Weights of a small transformer language model: width 192, 10.6M parameters.
Each number is 500 + 25 x the weight over the matrix's rms, rounded and kept within 0 to 999. Layers, rows and columns count from 0. Numbers have three digits each.

# o: layer 2 attention output (transposed), 128x192, rms 0.339, rows 27-48,91-111, columns 96-191
# v: layer 2 attention value, 64x192, rms 0.0472, rows 28-48, columns 96-191
o27:496534486536506515519481490479523506500472526506467505507480506505501511528519516523476493519471519513484477514513524503476510512526537476489521496499469504476496522535507493459533531484480543515485493521510512474513517519532503471458505527510502476490507501493506503479494471514496500459
o91:485456539473432496504493506508459542481513480450505455515491509474477474462532513516502480497539505508529465496543481521509498481437486531524524502456537500525499505470509481529465485515500477478488554504494545527470490475499513539497507474498471475478496506481498538567508510474538483538
v28:475513483551470511540477493542471466514519465457470465534485454475521534491520514512433521449504543534517506492464549487515501464522497596472497489498473526483494458503492517476512519527486514474489529541494510557466492525489461522458498523505527514479473512466470506522545492521537511511
o28:541480522458501499503485506440489525498540508541470534521503542564506514543488453508549504559510505507474509545505460511468508507462551448474535495499523474495476519502494524508471514474493540569448481460503493482493529463517500460504471517499509473499519447537487488502511482502516503500
o92:470497463510504545522505476540523478507470509470495500497490488460501476491489499515490523437483469478541458464526530485537500506490459525530485543472406492500497503493525520482555474542527480483534524523508477500488453503478480499522526489462490527529524524511505477511497521444494522486
v29:512527467484491483541491499466499537523492503505539488499496503473483487528450454462489515529516487493539500502511537525514517471550550486474426492519479513487521514490507491482498472476530536489522527505497498466515495517518502483532467472512500477504488515511510504519448485498466496464
o29:490501530474517492505488498498500520468473503485456499495499449489492490479533515506497502463521509527491501527486463470503444516533492539523510510529521520502482490519555493525495495495460455480512466478477482554514474455448457519523549515495492505497528476489540478512526548495516511504
o93:508526507527511508492518473539513493491546495490538492485513548541502491497466465516464484519451508495497531444513527531511537487461499458491518492498492465510484481510489500515483476493522549508486514515500510460460524508520557504442488509514553470506456518539478517517494462502457455514
v30:470516521493559469476505497517537508545477482487507465468485490492471477476500518456498489444531542496500547475504545482541471480517490481501467497499508519496530482512523492506510503530447504534518483462526514484504475499512499503534505542506537525499568466476535503506481510518534535482
o30:525516517476448529510519492519497525470519509510520505542510535506495503520503513498497521581471474484522490508480447495507510480460477469486523530496516498522506507480507494502458518499515507503504520525434455500468487506494508523511474481490456496531468532526473511489524494480494476474
o94:433452495517507477479514536484486486513508467488522534436486488496508535483495473474482483490490559490495439451521543493533463531484562523502477484477430536522499517500456521509548455503523519533510516527548562539506551474518495474467519514460527457455489506483487523547511514498526531530
v31:483505506470508516494493462480509482503513534509488489498495500489505524471534480486537501536501481494516473458520493481500481488495520513484498482495541553477502517492508494466458515463486521495517512509541477500496470506502523500496529486493460548473547475515500513521455561567510506507
o31:537500471502506497534520488458495504484476511481479556504510462553481511523446494524480529486510535466490492534468498504486499498496477504510518478489490440500469506492515514511480481546472482483476494484487487522476490519481435504493483502499488507498517501505514509468520476480482516490
o95:507515557495448488452480510508468509501490498518482432508504528500547454539477488478511464514502419486523478480529479466492519442488551496478481540465505476530528483515466519429566527449513547497448515538504479438520502452488522541498485516444545505522482532498483481529496495465522543505
v32:504475516505481496512516494501510506461529442480482466533469482495552475531486473458497520473471476462470470466517442494485492492522479487489461498526514535467496463517485498452484474544478485525495513523491518490490494533518458510518489498470515504478473499480485512475466522515478493520
o32:453519454512486471522521512486478507536499541480503496502529515514470476494534505564535511536527486502531466502526465516479522572461479518461526504448506477540514547474487506497511487505489496522461515485533501466490474512515507504476517516526528530514511462522554493491482556479495490484
o96:577480489470501549493473519541517520460494490551508499506542487455464527535447539510478459471478509442482507468475543453522474520497524503517494484527472515500486472499565486505502498488511467483481437503503462549478490481500524508537495535517486536515514517471454515518514440485479496520
v33:463507559498526519482458487481491536495549549478529492472448504498496510487492481502497513500481489537481508494493505504501549518504500482512510483477485508439477486484484485507516500500534492547458454490511519512543468491469473480542527514472492478489545526544487513477461514485481487482
o33:487489509502470517510509515510498479464476509529500494513480515476516527500490526499484510497538540507473515467520486481452464514499457538505508478527478455538502511523481516479466550491485498483497515487500473491529492482519533534496482456514519521506486576454485485515489513437511521510
o97:504512525474534506472503497463464502512482486459511490476510467500473474473481493486495452468460477522528431525492500517552516509501548452493495501446473527503523476477504511497514467494513497487537466511465500490484499496509483497524488502498502459501476473520493448482482489508528499509
v34:539451520516475529464523458494526510531527482503520510486506474505524439515505498519492505519489499499514496465506503500494489502521521526498500490479523474539512486488483472496501475526459459499484567498483498493449547514546513524464510518528467501513508500536500446479445500487467459535
o34:508503468512494509509491521495465497486519535509525516475499511517478567477532502443502507463477552534489488527522463518491519473538508470546499529462503550465505481494518535497518436513536528514511498492507460477539502498452478470557504504557500477481471506528485471522503516486510529476
o98:526539502463542445521508501527528476515482476521465428517509500488480480517456500508495484476563489493507568482489532505467471509436464525542518513534478454536485503509504471511495553503471483529507463482524534496501494476548546523462506518484520523534515498474491504533519528527515451502
v35:517511513537500490487485438524500520482503544494533526484506440507522470518480479546522505485500491512469481504565531423510486492492504504488472508488498472504511508509499525519512460490478494467494536504462496510493493470494570456542518529471469501486492492501480504474516460509483495482
o35:500529525505494471507483547455516516519539470496504515478448497523480524496546502467491525486509495482517505499462496562506451492484463497524489471542523543499489497535525485508507489493495495507487489501535466494529492480494510492488507493522529497486482524499500505500457519509488526472
o99:500487490487515541504500473513488501507460503510511496523565533483537503460485524506514488534506515497514483506513517475516511528530495487467507498465521485545476461451506521470497520478472498498463524513469521476486506539514473509529473516516498503494516472488492505516537533512514465538
v36:495511481515501489509519517459529524498470500503487510562513495484534497488513527483511512499487507445475489478510487543501495479500457515520504495512465520483529512481487508485560498490511545493444538484496507472504486491517506525479505484491556493513501466494471493502485455502482469500
o36:492507508436481527515493507495511482484550508513496493499489461502476508515512501526503538503478493501509527474524497501507497525522539465487510506479496494536537512479507497552520497506502482469530492508467516532522515539495521491489487476486532493497545511509507518480516497503493491543
o100:514470485534535503466473473529462531512462524472501537474529555501477489509496501504492490484516491495435494512486528562502531503452483544509522513524547502463482498491503504484482484474473472510478465524532480506438499484480481517469490515488476481480479519472485464522494472481489535494
v37:500519544460486511534506516516477473469508483496489509544506500503486471468536478483524435462520480506555509497490533555513503472503474490494486468468490433511495469481498512500507498485537542497534479489479457515539506534474444494483500501500475474536486469497508511513520441467478499519
o37:449515440471505516485543476470514501528499519517498484493494501499493487478522495503523514519481495457467495504513529499481537526500559483517505520524519526483533510550496482480484539507462451504474520497459564519470572478522543510527477506448517498474529490478468521495492535543507506477
o101:558503509578485506501473501520508537497517487473453494502548484508468492537482520489481503496503528517519526512515495460547451519501463529491493495456465470490514519482511519500495491513509527480501488506493453507542465511522504497496532465485504526473500494495506471498491483489491417478
v38:521511475465509486500545487489474531518491513506476526546466484488504506456486527503474491495490555485481490463559459489547502534501496523487449501503543502510462478481496521503506475501500502455536494498446496525488550508482499510488499477489471515512490537540463506522490517504449530500
o38:477460515522465517545487513521517482493510536481514513523518483502454499514508474528514510457492495495514547499542502477490488516513495525453549496501478501511507532520478517470497478431507491539479475511496492474495474487495481517528504514519508482465499492502504472503532469487497482517
o102:482538472497497491486526498522479528494455476540488485476457496477502470488466511491491495540483507525468468486501524527524510507452460526559503471492527510493517493491515499500510531515513459446506566505551463515495497468560482505458496505456546524527515494507472565487484541515510500530
v39:542512528456534466497495485495481473523498523486462486508471469496478469464484530509513498502482522484480519477504492507561532516477518473495493463464491506486461509522528475525472513533489533504491490503503501492507483511505490478533519489466528505485572480472504480561518488504498512459
o39:504481484523492539512508518513500528514458521503539493524518474491490500504457459486489488491520534511499493516512493481498524508535499547498533520516497486526496514499480511485512464510519467505528517497465487467479483478481497526466495510502449482493490511527530503449476480482484521526
o103:483498505482538512487487520516499472503504488494494500460491527481515528516522506525496529499453418485531501489512503502494504482459521504510499501482492513517539506517530496493447505493475521518482515480520500511505523510508503471527511473526560504510499495498463490528463475487490518489
v40:505531501506539478515508503491514541534440492467503477490488483490517478524499525509537513504506460522479547499481477494560504542468510501543566511472517467485540539545520559453505523521506514498514481501515482502503512456502476509471511494521493464506524461493485496506512547520541473525
o40:508495504542530491524476458521481506467504529522515539500502521532508530478545460527506485520509506487474498475516502462481514510509468512521501481495475464511505489474517493498519528483510533485505526508477473472490489483509511503513519535456536518509514541514485482508480495491479501462
o104:482518491475470521472552531510509474593462489480464463500509478471492517535475499491496501483489448471537477536497480499518503499489539507476543543503524557478504475516456497514443483469494500485498456486517522530555493491498470479464538520547435516515442479509514516484547482472500530549
v41:513528483468506464507518551530495515516488458557473471476488457467501510509461516526490518514506467532545496498525526511527502525503487518510513517493480572459548543472533504476574494476465505497489501455514493491523484507489554484520494466550514509524518512490473507512495467472500521534
o41:479533511525474553455474481512485477470488512433492514467486496501476489510522539488530518457499538485485479493522466525501487510474486489513486505478538467541489491543512533501466519525507479543469500538494485496513518506514511519460450560485495477494496509495513524507474547483484508498
o105:484480455501453492492518485506558490496520525539545505508572510500517529517494478491488484523476518535452522475478490506513498512468494516494481541518510499465503513470484458504528493475480494509508527471496527520443543454506491493505538421504487524529518508459494476484499485511506505457
v42:520462478508516498481521503515534538429506501510474525477484482513504503513513559448450454468514476495500498515501517499472504480519516486497507518523518467520479543483444521483532475493508523494463534521507505481487496548506528487480482490488501479471486462494471507525553526497497482485
o42:503531496482453502517498500499487485536509496516540472464489484492438517485477490548538480520459541512493490501511438495492468504490521463503467522506496571491531522490541500497472535517498521488489484476490478468503542471487509515506523503489500481480495504534551506463475464503490538527
o106:520475497523555493500505527502485492489490530483468529567532511483506478505497523504466529483553470499494494484495505513524494456557454481465544452500531453503481476518494497508553474468473423525506467502484513541513487551472471482473477507545531535493542494491502529538519525501511509502
v43:457516486503479530474478497437528505489538483491466489516480487509532499513482458473530483496441493504503456515463522537489468501506505508508467514497500538471548537506487487497498502489499505505520550461529506509510571497501526495536542522481506502480519527511489505498511480515498508514
o43:500495548496527457520450477467478511536472474513491520487489476471453532520496507507536512510537521513491494499495482485543468475491523507499501490512481478520479474512512491486540513489540507448493478532471473527497452518549463498525464484514488523490500527493489508481524536478479532509
o107:510514475542486535490517531506531526487506564496525513512518496502586418501491501474529494504515479494482490488492534522515509534503481475478481468500527471475522524510517509510464464535461471517553532494539543494526520468489510539501498502462502497482527487490525485532494465486508439488
v44:544505460495493460520536491486547503472535511489509487498545517542532557488495471508511502511505484512469500496474488493504525485473493558521533494476541451522489479471512490450505511507521465537553512467502527478514519535491521522493492519451508485486493485501491493494544470455483463502
o44:503503506556483463495459496500469493501509472506503523504512465476513521524469513475487495504487471457541481512494531487520491510523492499520486479521510569481534523511492521513482507467508530480478498513549508551458533487496446487449537491523519470518517501495504506485475510509514562497
o108:514515473455496509472523487540480496476535519509492455513447536503492486487523475529526486512490516539479503497548513487510511507495484535485532530474511519541527484517484472460491511502486464497548520502499523495510499500483500469527520495490448526485494498479510500479529513464505427530
v45:494521467501495506504495481506467522494491454522534521504506475575549493514495493482488488526528481466449492500436512496502524483499494488433488486482498512503503500508496465471538483502503507516463471471514506455484517501525506560451535499513506501498488489491499513427489459543535495480
o45:481481535497468483457498502474507459537514551506457512455520516480505519476506512509480516512458488523483474497505481500506537505501496485514490502483483523532554514495459536494467535470555488500513499503501497523510524497464504492510492490449511509532530491491501507515494504463481487499
o109:530536439517518509517500517489492507493495464497542509522503476529467484486459497474508488465509459486497506493580500529485490531509536536454508509491515448509521526486554503498461524502451509495508492498458541506476431478544504509500469503493517464482519503524517459499511459492531482545
v46:546472508491519503527548507473527463503531536490494472487528492484535459530542472503523503495468519479482460503532483534512488501522464484532487535516514547516512506500455488495491525506501489499499499517523534515501500518518516460467507422527480505452527511494545516516464494459520522546
o46:491492490490500525494505482529488532542506473496519538550504496501503512455505503506469494521500493513521519472491538474507497509492474524491546500503496469433480505506462541498517514503484515496487545483506479485503502512493490525535516504477515508501481446510509462500505471537463500533
o110:510485540507493448505506506476521432458485564486512467443478479490499490519479503500518490509502522459469498488498474509490526494479517452506498447502484509551499482471540482486465499504536456483510431508500522523501483489523494487493472495502519491485501554505485484539496483470515517421
v47:501474474517503499534457530444458494482492486448490518468492550477518511466520501502501526559494523522530449490517518474444495491563508508498533502494501553527496482494499530467556511499457504465521521494521486489524520474525455493508492512490505478502517525531499453479548481473487515485
o47:482514530516498538469506471530496508485461475501462500527494447505527468516533459512486520464519516482505512478482486570497493487487476491467455541465512478485515505496533525498475507502473491486505488507476447483501522492460520506494482490508495533541504487498484480495447503529518458499
o111:536493474470536478519465443515523486532504532472514451478504496487481459511439555519467494513526464501470481471488503450489500543480532569524523475514480465513499468524493473498545467503515483476480515465500568509482472496528492444492522500488510459460503511483539494473519458458465505521
v48:516472499499476464488476510505485495482503559596531486548499493519502500468481489506515489530491473493480543491537579480497500502543479471494496536497545427524521464483476516496492505493462516436478500469473560545500477489494509477453495504514527522499512479519540510449515474516513475532
o48:526519475561515496500509498470541496512471494463459521490516507468491486507522481517495477440472534514487474492512469551535512511495541505500443482499522545469521512523528516505517514517491465500485508510481476525447479579505499508515522511525507456495537487473488478538501496498555499492